config.toml
n_layer = 12
d_model = 96
n_head = 3
n_kv_head = 1
head_dim = 32
d_mlp = 384
vocab_size = 545
activation = "swiglu"
norm = "rmsnorm"
norm_place = "pre"
norm_eps = 1e-05
positions = "rope"
rope_base = 10000.0
rope_fraction = 1.0
qk_norm = false
attn_scale = 0.177
bias = "none"
tie_embeddings = false
parallel_block = false
init = "uniform"
init_std_qkv = 0.0478
init_std_o = 0.0478
init_std_up = 0.0478
init_std_down = 0.0
optimizer = "soap_variant"
lr = 0.00728
beta1 = 0.95
beta2 = 0.95
weight_decay = 0.086
lr_head = 0.0108
warmup_steps = 200
schedule = "wsd"
decay_fraction = 1.0
decay_shape = "linear"
final_lr_fraction = 0.05
batch_tokens = 32768
seq_len = 384
doc_mask = true
train_tokens = 122500000
steps = 3739
dataset = "wikipedia_en"
Each number is 50 + 12 x the weight over its row's rms, rounded and kept within 0 to 99. Layers, rows and columns count from 0. The size before them is the row's rms in percent of the matrix's.

# up: layer 3 MLP up, 384x96, rms 0.197, rows 27-50, columns 0-95
# down: layer 3 MLP down (transposed), 384x96, rms 0.178, rows 27-50, columns 0-95
# gate: layer 3 MLP gate, 384x96, rms 0.202, rows 28-51, columns 0-95
up27 094:35 63 47 64 61 57 62 57 58 53 55 53 74 54 22 60 33 60 49 51 44 36 66 44 62 61 74 57 27 48 33 37 41 50 72 23 55 58 55 46 72 38 55 33 49 50 52 55 78 36 37 54 64 46 51 43 53 60 67 58 55 45 44 54 46 53 66 46 39 23 33 62 54 50 54 36 49 45 47 70 41 65 65 62 40 52 64 67 46 37 36 59 54 41 37 55
down27 098:45 57 41 42 51 43 55 62 54 18 49 71 70 18 49 49 49 54 52 33 60 65 47 36 69 55 51 47 51 41 44 47 56 43 59 52 31 41 43 54 66 61 61 46 46 56 63 73 53 57 71 53 27 44 38 30 51 53 54 39 43 69 34 30 53 53 50 45 51 42 63 47 55 36 52 57 48 84 43 35 44 29 72 59 51 44 46 38 50 35 73 47 55 67 52 53
gate28 107:79 69 62 35 40 52 50 37 49 50 38 48 50 25 53 38 42 51 41 53 55 48 40 32 46 64 66 52 66 37 59 56 45 52 49 35 43 81 60 51 40 59 50 47 52 50 71 34 43 62 52 43 58 40 54 40 47 46 69 63 50 44 72 70 47 80 52 50 37 54 54 47 52 56 28 43 50 67 40 78 65 58 54 56 46 53 70 65 45 51 53 68 53 64 28 32
up28 110:52 52 82 50 37 56 68 62 50 55 39 58 33 39 50 45 58 41 51 71 68 46 60 42 38 37 47 57 54 45 52 45 56 47 45 31 53 46 49 65 47 52 42 44 48 37 69 48 46 53 63 64 76 26 51 51 52 44 91 54 71 33 42 34 56 51 53 47 55 79 43 48 37 41 43 54 62 69 63 36 49 54 53 52 61 33 51 43 27 44 41 66 40 44 42 68
down28 104:48 74 23 52 64 65 37 46 44 32 60 49 36 37 57 70 57 67 51 50 48 82 64 46 49 38 53 31 54 49 59 49 29 61 24 48 61 38 54 60 50 25 61 54 67 58 49 65 46 47 30 50 31 72 53 56 54 46 37 51 41 61 68 35 51 54 57 62 69 66 38 52 47 55 61 42 53 30 45 40 27 47 49 37 63 55 43 53 61 62 50 50 42 46 59 63
gate29 095:51 51 53 65 43 64 39 46 33 28 58 61 37 53 60 41 48 67 48 44 61 55 44 42 56 49 34 28 43 42 70 61 48 63 43 67 47 56 54 57 56 33 30 47 41 32 47 68 48 20 66 52 44 54 64 56 34 48 70 40 55 34 19 48 34 40 49 67 75 60 46 56 73 59 54 43 43 50 55 51 61 39 55 42 47 57 28 42 46 36 81 51 48 44 49 46
up29 097:40 42 52 49 74 46 53 55 50 30 43 65 40 59 49 56 64 34 55 65 28 48 64 66 44 54 43 60 49 44 49 43 58 39 57 36 72 43 48 38 69 51 40 29 45 53 73 51 51 52 47 53 55 37 67 60 45 41 31 33 38 50 63 68 32 46 25 73 44 87 50 50 37 55 43 34 57 36 67 41 60 55 61 70 55 39 63 54 50 50 41 28 56 54 55 44
down29 098:57 46 31 44 48 44 45 63 47 22 41 36 49 54 37 48 32 67 52 58 52 49 37 44 60 52 61 52 39 56 51 53 58 50 40 36 55 46 77 42 65 63 67 53 47 32 32 63 50 68 58 55 47 46 47 64 59 60 50 38 60 60 63 33 51 20 59 59 42 68 56 37 56 65 62 39 43 34 77 58 58 40 46 47 55 54 76 33 39 44 39 62 56 29 51 80
gate30 086:48 30 47 59 54 52 33 69 59 58 75 64 49 41 51 61 83 45 44 49 40 56 39 66 20 59 75 51 66 47 68 65 59 57 68 36 42 41 62 57 41 42 61 64 55 43 47 71 57 39 48 28 56 64 42 46 74 66 55 44 42 48 45 39 51 37 49 44 51 39 50 51 43 51 44 41 47 56 47 64 50 68 66 70 56 48 45 46 61 46 66 61 18 46 56 48
up30 088:71 56 57 51 39 46 65 44 56 48 48 39 72 52 37 38 15 62 61 75 71 51 58 45 57 48 28 52 36 49 36 30 41 51 25 45 64 50 53 45 68 45 47 29 38 57 54 57 48 51 59 66 45 33 45 57 50 31 52 48 56 61 77 62 47 67 48 49 52 49 53 60 54 46 49 50 49 57 53 43 48 43 50 33 44 56 50 72 51 60 25 48 88 59 39 55
down30 096:39 48 50 60 55 67 56 69 47 32 62 32 53 31 53 44 44 58 73 59 78 56 48 39 29 43 77 51 34 45 49 68 34 64 48 34 62 54 51 55 75 54 47 46 41 47 66 64 51 34 41 45 67 43 43 69 48 55 69 45 44 46 59 76 56 51 43 36 27 53 48 51 63 37 43 54 54 43 53 79 30 34 53 47 50 68 47 55 55 51 34 51 45 38 58 64
gate31 116:30 48 61 40 60 37 49 54 51 49 49 35 33 50 44 38 54 38 59 55 43 70 68 72 43 58 33 46 40 51 52 45 52 38 66 65 53 64 80 51 72 63 44 41 64 43 55 48 73 54 47 51 52 56 74 47 52 41 44 47 41 67 57 38 50 28 79 61 59 75 31 37 56 33 54 34 54 48 38 63 41 38 59 39 38 42 45 53 50 40 69 38 42 29 50 39
up31 119:66 72 51 42 70 53 55 54 36 49 72 52 38 54 46 72 49 42 76 51 51 60 69 61 40 58 47 45 53 39 43 37 66 53 61 50 65 65 45 63 49 53 73 66 54 54 32 64 63 42 51 60 61 54 40 45 52 54 60 27 51 39 52 44 60 40 37 31 44 64 56 34 67 60 57 60 60 30 46 74 67 22 56 38 61 53 54 57 63 47 27 49 36 57 54 34
down31 112:27 44 55 68 43 43 43 69 51 42 31 38 45 67 45 30 39 44 52 39 51 41 45 56 32 58 34 71 53 67 60 38 47 26 64 26 44 49 62 61 59 48 46 56 63 58 51 29 64 49 50 49 44 43 49 52 57 72 68 44 69 74 32 59 49 41 40 29 58 58 56 43 25 48 40 66 55 63 55 59 37 48 48 55 44 37 52 41 46 51 72 58 42 71 39 64
gate32 103:41 43 55 59 58 45 43 74 45 54 72 28 29 53 47 77 75 64 58 44 65 56 44 61 49 54 25 43 38 43 46 57 49 52 52 72 33 47 47 34 49 42 45 33 43 67 37 53 60 56 70 44 72 51 62 59 39 48 31 51 54 52 23 42 44 51 58 61 47 49 70 39 59 66 61 53 51 45 56 32 52 48 42 42 53 59 69 53 69 76 49 60 63 54 44 32
up32 100:38 24 49 58 60 50 50 27 58 57 48 51 60 62 41 71 73 63 53 36 76 63 42 37 58 71 54 46 48 40 66 59 48 50 49 46 45 59 44 65 52 28 59 59 48 59 31 52 39 37 76 56 34 39 54 48 60 66 65 53 53 48 36 48 68 47 70 47 44 63 66 50 45 25 45 44 22 46 50 25 64 60 63 51 44 43 53 51 60 36 51 58 42 53 46 27
down32 112:50 63 45 46 46 46 56 41 54 60 55 52 44 57 58 66 53 47 54 55 68 32 43 70 61 42 65 64 47 20 56 24 46 24 39 49 60 62 61 56 48 67 34 22 37 56 49 38 44 37 70 40 57 57 48 63 31 60 74 28 49 38 45 57 53 62 38 64 59 38 42 53 52 53 39 27 42 43 23 47 46 31 49 46 51 62 57 39 55 72 52 53 63 58 62 48
gate33 102:74 60 84 40 34 49 58 53 43 74 64 41 26 59 52 07 51 56 44 51 40 46 59 49 42 58 63 43 66 52 59 52 63 35 51 50 50 45 55 60 26 62 56 41 32 42 37 52 73 39 47 33 43 73 35 40 50 55 64 55 45 47 51 64 39 57 37 31 55 56 68 40 49 50 53 35 53 47 49 45 58 49 47 52 57 59 44 58 50 53 56 69 68 58 69 46
up33 104:36 41 24 63 42 30 45 49 39 46 33 63 66 45 53 63 34 21 51 64 69 41 48 54 44 49 49 29 54 50 45 77 27 45 52 51 28 49 27 33 52 54 35 70 36 64 63 43 43 61 46 54 53 41 67 56 58 38 52 49 48 41 48 73 57 52 41 61 69 37 42 77 51 44 53 51 55 53 40 54 61 69 45 60 42 43 45 58 55 56 41 41 69 29 52 42
down33 107:53 32 61 66 43 50 62 60 26 70 54 78 57 55 58 67 26 43 49 40 49 60 32 56 36 56 59 63 44 51 47 42 50 40 46 26 48 53 61 32 54 62 39 39 22 54 37 36 65 36 44 45 41 30 60 49 50 52 71 56 30 42 60 46 39 59 43 40 63 52 48 39 50 60 61 61 53 65 55 47 68 46 63 61 69 57 24 42 57 56 71 59 66 63 54 56
gate34 107:61 70 61 49 33 34 38 38 36 39 47 61 45 50 27 46 50 47 34 57 65 54 50 35 61 51 52 50 44 46 62 60 30 63 36 54 32 68 43 50 45 59 43 62 49 50 63 32 44 40 58 74 63 57 27 51 34 58 64 22 71 47 49 55 44 70 53 52 74 57 37 51 34 67 42 30 55 58 22 51 53 49 42 38 51 56 41 56 44 54 41 41 38 71 38 63
up34 101:54 66 39 49 37 34 45 31 52 44 63 52 63 47 61 24 36 29 36 33 56 74 43 39 60 56 54 50 78 35 57 49 40 49 41 39 51 67 68 58 35 56 73 36 38 57 72 58 50 56 59 69 52 53 46 43 39 64 61 26 64 52 51 48 41 61 45 55 46 53 41 33 49 52 60 40 33 56 20 48 52 53 31 39 62 70 62 44 61 56 37 43 54 63 58 44
down34 102:41 70 56 35 47 51 59 59 52 37 37 42 38 73 35 71 67 59 57 42 56 37 30 45 45 49 43 50 63 59 39 67 51 52 77 55 67 52 62 33 57 47 59 52 55 50 37 49 53 58 63 41 42 51 61 65 53 38 43 67 42 53 58 42 48 54 57 56 57 19 32 24 47 38 36 51 25 49 48 48 40 21 72 67 51 48 51 60 56 48 75 58 48 59 55 68
gate35 108:49 53 47 36 58 64 45 62 51 45 50 27 50 31 61 56 37 32 70 47 50 48 65 55 45 64 61 64 48 42 39 59 39 57 64 61 39 59 47 41 56 13 40 55 55 56 39 31 49 67 53 43 52 69 35 57 41 49 81 53 56 26 73 47 30 30 50 34 66 60 55 52 27 50 47 36 42 35 47 42 57 49 65 51 73 38 44 38 57 51 32 51 45 62 51 48
up35 105:56 53 36 56 51 30 35 59 75 45 61 66 48 64 47 62 44 52 46 37 40 61 41 51 61 36 44 68 54 29 71 54 40 51 47 46 46 45 41 56 46 63 70 52 34 42 37 46 53 77 58 49 43 48 60 80 49 39 52 56 48 49 56 62 53 35 38 46 61 38 46 58 59 24 57 45 44 29 58 66 06 58 52 59 51 38 49 33 49 44 36 53 40 34 51 37
down35 095:33 67 71 38 40 55 62 64 52 34 58 41 33 22 62 59 30 60 45 56 72 35 60 49 73 49 63 36 67 54 53 47 65 30 71 73 55 45 41 39 69 54 48 56 41 49 52 56 51 47 66 45 37 43 44 43 51 55 58 43 67 66 48 47 47 26 37 55 61 66 51 53 45 57 46 72 51 55 36 31 45 48 79 45 58 38 59 50 41 59 50 46 51 64 51 67
gate36 087:58 52 45 69 35 41 37 41 33 41 54 51 37 49 29 34 30 45 50 46 51 67 50 38 58 52 64 58 31 40 33 50 36 67 49 34 35 45 62 36 59 38 59 46 47 45 55 46 48 47 73 43 41 69 22 71 52 39 42 53 51 56 71 43 41 50 44 34 75 50 75 36 38 57 60 78 49 43 35 48 41 44 35 62 62 49 58 62 43 59 46 50 44 68 34 61
up36 098:28 43 42 46 49 70 72 47 42 58 46 48 45 42 52 69 71 72 64 68 65 20 58 69 48 46 50 60 34 45 67 50 65 43 49 79 48 67 54 57 41 41 55 52 51 55 34 64 73 38 44 44 49 38 57 43 62 44 45 46 42 42 35 65 49 66 53 64 49 36 38 56 29 34 49 37 53 51 70 53 49 52 41 35 40 51 58 39 46 58 37 30 62 41 36 34
down36 092:36 57 60 54 62 42 54 48 58 31 63 47 62 60 57 45 43 61 26 59 63 62 87 54 40 69 47 46 51 38 55 60 55 71 60 49 36 62 38 50 41 40 39 42 52 35 41 30 37 42 55 83 46 52 44 49 70 47 41 58 30 49 54 23 56 29 49 59 50 48 53 47 37 46 68 51 41 54 26 62 48 59 46 54 35 61 75 50 38 51 50 58 55 54 39 31
gate37 110:56 61 62 41 59 34 64 56 39 39 44 46 38 44 68 43 67 49 56 68 72 53 24 58 51 53 55 45 54 66 55 68 69 63 61 65 59 65 47 61 56 50 40 44 42 45 38 55 61 54 53 32 40 55 52 51 54 60 52 35 49 40 56 31 59 31 47 29 85 53 66 47 41 63 52 50 44 37 67 52 56 58 37 32 47 78 37 28 60 53 64 51 54 56 68 69
up37 109:32 45 51 62 47 61 37 40 55 46 65 62 41 61 44 53 35 50 57 51 33 52 64 70 30 60 54 58 43 38 50 66 50 35 44 45 48 57 48 66 60 50 64 55 65 42 43 45 31 61 60 68 40 34 49 48 67 40 52 71 73 59 58 66 45 50 30 57 29 57 21 60 52 59 66 55 54 67 50 49 54 30 69 63 45 24 30 40 46 53 39 44 46 40 24 52
down37 095:39 45 56 52 41 48 74 61 41 39 32 56 57 53 65 43 54 37 42 41 63 49 34 47 43 50 61 47 33 70 49 54 69 46 62 62 32 22 67 55 70 45 53 64 37 36 21 53 57 48 52 59 53 44 64 30 39 70 44 34 59 54 37 30 41 39 36 44 48 61 45 78 48 49 61 73 62 52 42 66 41 45 56 36 44 70 53 49 63 36 57 46 42 59 65 46
gate38 095:71 39 38 54 44 48 54 78 46 50 42 45 56 44 53 54 64 69 84 60 56 49 52 65 30 61 54 25 73 35 67 60 54 54 48 51 29 53 37 61 37 36 65 71 49 58 37 57 45 43 65 58 53 46 50 39 78 37 57 63 46 30 53 56 46 55 72 50 47 55 47 52 59 33 67 47 57 53 43 62 66 45 54 41 27 53 40 32 56 48 54 56 38 69 48 49
up38 101:62 39 50 41 50 60 56 68 53 50 45 45 59 43 29 49 57 55 81 70 58 62 36 43 26 60 56 67 59 42 58 49 47 54 48 52 28 75 43 68 42 35 67 72 48 60 34 60 48 42 40 43 64 35 51 40 65 44 66 63 49 42 52 53 23 67 62 44 42 43 44 40 57 42 58 54 60 71 46 65 70 45 60 51 38 49 33 31 42 54 51 45 36 67 52 30
down38 106:37 45 44 51 42 54 51 52 49 54 52 72 27 35 63 52 56 47 51 67 56 45 80 46 47 45 38 43 65 37 52 42 53 53 32 55 48 61 47 63 24 64 51 60 53 63 44 53 50 49 35 58 64 37 46 57 48 58 55 44 42 54 64 62 50 86 49 70 66 49 48 44 51 62 34 40 72 41 67 49 51 39 50 81 84 67 45 28 53 65 44 58 36 56 53 43
gate39 105:41 53 41 55 49 43 58 44 50 43 52 59 71 55 41 76 46 48 61 56 69 71 57 54 47 59 44 48 49 46 47 57 47 61 34 64 53 54 41 48 67 55 44 75 49 50 37 74 63 37 59 52 59 60 79 34 65 73 68 45 64 71 57 59 32 28 47 52 67 63 49 35 57 63 65 53 38 65 48 74 42 36 45 50 46 44 47 44 31 39 60 30 26 53 56 55
up39 105:41 74 51 61 36 49 41 67 57 67 56 60 36 40 64 50 54 49 76 43 71 47 56 71 46 47 55 54 46 51 36 41 44 51 28 64 55 28 41 70 66 43 35 55 75 61 66 57 64 53 41 62 67 60 54 42 51 52 58 34 56 59 61 49 33 32 70 46 57 58 65 45 75 40 35 51 49 42 50 40 40 29 62 38 45 49 53 28 29 50 52 35 55 66 48 46
down39 101:43 60 46 33 47 47 43 64 58 45 56 56 54 50 60 42 57 30 47 33 47 57 43 69 48 63 32 53 66 52 52 40 51 29 52 57 44 36 37 56 59 61 51 45 51 77 44 44 67 52 51 48 46 45 44 52 53 57 86 24 53 66 34 60 41 40 65 31 32 48 52 52 55 54 48 40 29 54 53 42 49 45 64 28 43 53 58 62 40 38 84 26 37 47 42 23
gate40 106:58 65 50 51 45 34 34 52 57 62 55 70 56 53 38 41 53 34 38 45 56 50 35 55 37 68 75 33 51 52 44 40 39 76 45 56 50 36 65 34 48 62 46 62 44 50 41 56 31 38 50 38 23 57 56 36 40 48 55 48 39 44 53 34 31 37 55 57 58 56 49 45 58 70 55 45 61 64 44 49 69 70 33 26 33 54 50 64 52 64 53 31 60 84 57 51
up40 101:50 48 63 53 67 59 47 56 57 55 57 53 56 64 43 31 50 48 24 34 35 61 68 45 42 43 58 44 73 46 59 39 29 32 22 50 75 51 55 37 36 59 67 41 35 40 47 52 31 34 57 46 49 39 46 63 52 63 53 38 54 41 67 33 48 27 46 53 35 48 53 65 54 35 58 37 36 28 47 75 49 35 67 38 74 46 38 42 39 47 50 44 52 45 55 42
down40 099:26 23 60 50 39 36 54 61 54 60 50 67 32 55 41 27 55 59 31 56 59 21 38 54 42 36 51 43 55 48 51 65 51 32 57 43 52 48 46 24 45 56 57 71 52 50 53 48 87 45 54 71 42 45 59 33 31 54 49 31 60 51 51 58 42 46 40 44 39 45 55 38 65 49 49 60 51 47 44 60 51 55 68 44 72 45 36 54 49 50 40 26 54 77 51 55
gate41 087:43 39 40 47 38 48 59 55 58 54 54 51 42 70 46 67 60 47 55 55 32 50 52 57 76 36 38 55 55 53 43 50 36 47 57 58 75 45 47 31 72 34 58 28 32 34 46 44 65 62 46 49 57 49 67 60 61 58 35 57 56 52 40 44 52 35 27 59 45 58 56 43 53 56 34 52 54 49 67 52 47 62 55 43 55 38 56 60 32 72 31 57 29 20 67 82
up41 091:37 50 64 34 60 68 51 40 48 53 41 44 42 39 54 44 37 55 41 47 45 59 43 69 67 49 43 62 39 73 38 47 46 52 46 36 40 43 49 61 36 55 34 51 59 52 47 58 40 48 40 52 57 31 58 55 36 42 25 33 45 70 79 50 39 61 73 35 42 47 69 56 61 46 52 50 56 23 38 47 56 29 48 35 46 64 63 41 51 32 59 28 39 59 35 80
down41 098:62 56 43 59 63 36 78 53 49 52 64 53 52 57 53 41 60 34 28 32 49 60 52 51 79 32 44 53 40 61 62 71 50 37 69 48 44 52 61 45 46 23 56 46 35 34 71 45 66 52 49 48 50 37 57 49 54 45 58 69 60 36 52 41 43 44 45 42 63 57 38 54 48 55 36 47 53 67 78 57 63 62 50 52 29 36 35 56 34 69 35 31 51 36 32 55
gate42 092:56 73 46 20 31 39 55 37 59 40 60 47 45 47 52 37 61 49 48 53 36 30 57 55 44 51 35 62 55 54 48 43 41 58 72 46 67 47 51 55 63 59 21 52 43 69 27 60 59 61 45 67 45 43 52 49 50 35 48 29 61 40 67 57 49 44 48 59 31 29 40 65 52 51 52 30 52 38 64 51 59 55 33 31 45 43 69 60 34 31 60 51 68 45 75 53
up42 096:38 65 61 67 66 52 39 41 62 59 55 48 64 52 34 72 66 56 46 59 62 69 41 56 45 53 36 42 41 52 42 75 40 27 43 74 51 49 49 54 62 26 57 56 37 52 74 46 60 66 44 47 61 47 68 43 44 34 61 42 52 61 58 69 51 54 63 42 50 60 57 44 47 43 48 41 30 68 69 42 21 62 56 52 43 71 37 58 48 43 44 60 73 61 62 59
down42 103:40 53 41 63 54 68 43 37 81 47 58 38 29 63 59 56 57 48 51 61 47 50 58 42 59 51 61 40 33 65 52 56 48 43 52 64 52 62 30 64 39 53 75 54 37 41 69 57 50 57 45 54 43 48 52 38 55 87 50 52 39 49 63 49 67 37 75 48 43 75 54 46 73 43 56 43 49 62 58 57 64 63 43 43 70 57 50 31 68 76 38 51 35 54 48 59
gate43 100:36 50 73 61 71 56 56 48 47 43 53 47 45 30 42 75 36 72 68 55 53 34 65 56 46 66 43 58 42 61 52 45 55 50 51 36 37 64 60 56 56 54 42 47 35 55 59 62 34 17 56 53 50 42 66 46 36 54 51 53 54 41 57 35 69 58 76 43 48 59 43 50 43 37 66 33 71 29 43 63 45 57 62 35 51 44 51 54 28 45 42 38 37 71 31 54
up43 104:41 26 77 63 58 57 54 51 57 60 48 38 49 54 38 55 60 71 70 37 70 43 64 43 37 63 56 65 41 47 39 40 57 66 52 41 23 40 43 44 44 43 29 51 39 63 43 45 32 32 62 30 42 56 45 43 37 47 69 46 51 55 47 42 61 56 60 47 42 56 42 51 60 60 65 29 73 35 28 39 31 51 54 32 61 51 48 66 32 42 50 45 39 62 36 57
down43 108:45 26 58 53 57 65 64 65 45 37 32 70 48 23 43 62 38 51 23 52 42 56 76 58 50 75 57 78 35 45 64 53 55 57 64 57 59 63 40 47 45 66 47 49 56 69 56 58 32 46 47 53 47 53 50 45 48 42 38 46 45 56 66 59 39 58 51 42 51 51 54 54 35 40 40 63 73 30 46 50 57 62 56 49 49 48 45 30 15 39 51 68 39 60 55 59
gate44 085:37 62 62 72 49 41 68 30 37 48 77 62 46 39 40 44 46 56 52 48 33 55 33 56 59 68 66 40 28 46 46 71 68 28 56 32 35 37 55 56 47 56 66 39 50 46 34 59 64 51 62 53 26 41 62 34 84 46 48 52 50 54 59 61 57 60 58 50 51 39 41 51 63 38 56 42 54 41 51 46 49 53 62 40 52 40 56 68 66 40 26 47 49 54 66 35
up44 088:63 65 42 41 49 45 38 56 56 42 29 47 61 67 69 43 62 48 45 50 47 76 44 53 41 53 52 48 44 38 57 41 57 61 71 76 60 66 55 32 43 47 34 66 47 82 52 40 71 67 56 43 50 78 55 40 28 65 50 46 56 55 54 36 61 39 58 23 49 43 55 69 47 42 36 68 40 39 61 50 36 34 59 70 57 53 46 47 37 53 50 59 39 34 48 43
down44 095:46 49 55 40 41 45 61 79 37 47 41 48 38 57 53 69 41 38 67 58 56 35 49 64 47 54 49 61 38 53 66 67 80 53 50 62 69 50 54 52 42 30 65 55 65 39 29 54 57 61 50 54 70 45 63 41 40 53 59 45 50 54 51 53 42 50 46 62 35 70 74 53 59 43 34 81 57 28 35 58 66 56 37 57 42 43 29 51 30 60 55 34 70 50 45 46
gate45 078:40 47 46 46 48 75 36 48 50 47 43 18 35 44 69 24 34 55 44 53 45 53 34 43 44 32 37 44 47 49 51 28 54 56 47 52 37 38 28 43 25 55 52 54 36 30 31 58 61 41 52 34 39 44 32 40 48 72 48 45 47 40 38 39 40 53 70 55 52 36 45 67 51 48 39 44 38 57 44 39 54 24 57 55 43 83 50 45 39 48 64 63 41 60 59 48
up45 083:53 47 77 67 35 41 45 42 39 44 59 69 66 50 36 60 65 49 43 41 52 49 66 40 30 59 70 52 37 35 33 69 63 53 43 52 54 59 54 49 46 56 43 45 54 60 40 41 61 53 31 54 71 73 45 52 46 31 53 64 64 66 64 50 49 64 43 49 65 45 45 56 53 49 56 53 53 20 70 55 64 77 48 35 51 54 48 76 41 23 61 50 39 40 48 61
down45 095:40 46 60 39 45 41 54 50 49 45 39 59 42 74 40 51 39 62 56 34 64 56 46 29 66 70 41 39 44 49 56 47 40 43 22 24 41 62 63 70 39 60 48 41 42 35 31 35 49 56 49 43 55 59 45 30 55 64 40 45 74 58 65 64 59 49 19 52 59 71 48 42 62 58 59 55 37 36 34 31 45 45 36 55 58 74 42 52 32 40 54 47 61 60 62 43
gate46 119:68 64 65 42 41 47 52 40 55 48 49 44 48 40 49 42 45 55 68 51 44 64 56 30 39 40 50 70 40 61 59 37 35 59 40 39 32 46 62 37 51 41 44 57 45 44 28 36 56 67 55 42 44 58 43 52 42 48 76 51 20 55 69 52 14 65 54 58 32 55 48 43 54 65 39 61 56 41 66 38 70 52 59 65 73 57 52 51 63 58 58 49 48 56 58 17
up46 110:70 55 43 43 64 51 34 58 52 59 51 45 50 49 35 46 50 37 72 47 64 52 39 71 72 69 34 46 61 65 54 72 38 53 54 51 40 47 23 37 46 45 71 56 59 47 56 52 50 15 54 47 44 58 55 49 44 34 56 39 45 41 36 53 55 45 63 44 64 54 27 62 40 42 49 61 54 30 37 37 35 52 55 52 24 49 27 58 59 52 52 35 80 56 40 58
down46 104:40 48 59 60 73 50 48 35 42 60 59 41 53 57 53 56 39 63 46 41 44 36 42 70 62 08 48 43 59 54 52 45 76 54 33 51 64 57 28 58 59 70 59 55 60 58 55 31 60 44 59 42 62 44 49 52 32 43 59 52 34 50 62 68 34 49 31 20 35 49 43 40 56 35 63 66 74 67 60 62 46 49 52 58 60 55 52 45 52 35 53 53 43 32 56 57
gate47 088:55 63 57 51 52 47 48 68 65 63 53 46 53 38 44 34 54 64 55 38 65 50 46 42 39 52 56 61 50 47 53 53 95 48 55 52 37 59 52 51 53 65 41 45 63 88 45 28 45 43 62 35 41 31 47 46 43 26 63 27 52 62 35 63 62 28 50 44 64 38 60 45 72 41 33 37 45 53 26 45 32 55 58 50 33 39 47 56 59 49 39 51 55 57 48 49
up47 095:39 70 37 26 42 67 67 40 71 40 51 52 53 43 51 40 39 51 57 38 41 44 63 43 51 48 67 43 58 50 47 46 47 54 56 56 56 63 49 36 26 69 66 69 51 52 60 48 64 52 44 40 51 40 54 62 50 59 45 43 55 42 32 45 74 50 60 56 69 40 27 41 61 37 58 13 43 42 17 55 59 44 54 34 45 39 63 48 41 44 32 66 53 61 34 63
down47 098:54 30 52 43 50 56 70 38 52 59 50 54 59 30 48 41 55 69 44 75 52 56 42 54 37 47 37 72 35 62 60 70 57 39 40 61 32 59 45 55 60 52 74 37 55 55 20 56 51 68 46 61 52 54 43 56 41 56 37 33 58 42 55 45 36 52 61 46 60 34 48 59 35 51 50 29 62 51 50 68 38 38 73 46 34 28 71 49 40 57 67 59 22 51 51 46
gate48 133:45 50 50 53 53 35 47 69 39 48 49 61 44 45 40 40 59 50 77 48 54 25 56 50 40 76 44 43 53 52 60 54 45 55 52 40 47 39 46 56 39 44 22 33 32 61 47 39 49 49 76 48 64 46 33 66 34 29 56 64 43 62 27 49 42 25 26 46 49 38 56 74 65 40 43 36 61 36 66 25 44 38 37 58 43 41 50 60 47 46 48 51 55 70 55 45
up48 122:52 21 44 59 44 58 52 52 57 47 35 29 49 65 49 64 46 52 51 75 47 82 55 51 44 46 46 60 51 66 61 45 48 34 55 52 43 47 57 54 78 52 65 53 44 49 67 78 34 45 39 39 71 49 53 50 40 52 30 51 49 53 48 54 59 54 62 80 59 65 47 40 55 45 69 55 42 62 37 46 53 84 69 67 39 48 60 56 63 38 42 48 71 44 52 53
down48 116:47 38 61 78 56 57 55 44 45 41 52 46 47 52 62 49 41 38 21 52 56 73 31 72 33 42 45 58 56 66 58 40 58 54 51 49 49 59 41 54 65 40 44 60 35 56 49 65 43 55 28 65 44 48 68 41 70 46 28 54 52 52 34 53 71 62 53 42 67 77 72 39 34 35 49 62 46 65 26 60 52 65 48 57 47 50 50 32 49 51 41 42 59 25 56 47
gate49 097:45 61 67 58 44 48 59 67 33 44 44 44 59 35 22 66 47 45 49 43 61 43 27 36 48 60 61 45 51 61 62 66 55 65 60 48 24 30 52 40 19 73 53 58 57 52 45 55 47 44 39 51 56 65 55 30 44 55 64 27 42 56 32 63 25 53 39 45 48 45 60 58 36 67 44 43 53 55 39 48 26 28 55 71 57 53 44 52 33 60 46 46 42 59 51 43
up49 100:44 58 72 49 45 48 70 43 38 46 41 32 63 42 48 27 47 42 59 36 62 43 19 38 36 55 66 46 54 49 71 52 59 67 64 46 39 11 63 49 34 65 31 58 57 55 49 57 52 60 43 43 58 49 50 33 39 53 69 48 55 35 54 76 40 51 39 51 57 44 36 56 51 71 39 42 46 33 52 61 37 38 68 74 54 36 52 52 39 47 51 36 58 55 44 50
down49 098:66 57 57 40 63 55 41 36 52 47 59 53 30 27 34 45 32 29 58 43 54 80 47 42 53 48 68 41 41 32 43 60 47 50 53 28 41 52 43 63 40 44 35 48 58 64 55 52 47 61 68 31 33 53 28 41 56 59 54 48 50 70 44 54 54 37 55 52 52 37 65 66 47 21 63 24 59 57 58 33 73 54 52 50 69 28 53 43 44 37 63 49 48 54 55 51
gate50 098:46 58 47 26 49 46 45 70 47 44 38 38 40 67 46 52 54 50 49 59 62 58 44 58 55 50 38 37 49 54 72 67 70 41 28 58 46 67 56 48 50 48 70 61 53 44 64 30 45 61 74 55 50 54 41 23 39 83 46 39 25 42 51 30 62 54 50 56 69 66 38 31 64 56 38 37 33 62 34 44 68 55 55 61 67 37 44 51 45 61 56 56 50 45 43 55
up50 098:58 47 43 40 41 42 48 67 53 42 52 41 37 67 62 46 59 49 64 76 60 70 44 65 54 42 44 44 62 58 73 69 74 47 29 53 47 59 49 51 54 41 60 63 47 36 60 40 31 48 65 52 49 59 31 22 36 71 48 33 23 50 49 24 56 50 56 58 66 61 49 34 53 59 37 31 53 51 38 34 50 59 52 58 71 50 51 57 68 63 61 53 45 65 55 49
down50 093:43 58 55 54 59 35 44 41 47 40 38 53 27 42 46 60 47 57 43 53 60 53 54 37 58 60 54 57 63 31 23 46 36 62 41 55 51 59 49 33 44 48 50 29 56 58 55 56 41 40 56 54 39 49 45 50 47 39 53 49 61 50 52 74 45 54 44 59 54 00 30 70 79 55 51 59 48 53 55 33 61 52 53 28 38 45 68 53 51 69 41 53 38 43 52 66
gate51 096:63 45 43 61 63 41 26 66 56 57 66 43 55 57 58 45 43 72 34 36 47 35 43 26 57 56 54 52 65 58 50 49 50 64 52 37 42 30 42 50 42 57 48 46 32 48 60 55 70 35 35 43 47 36 68 41 39 48 50 42 56 33 21 52 52 33 47 46 32 47 70 37 63 61 38 49 55 49 40 55 33 41 60 47 44 83 50 65 38 71 49 28 42 41 43 34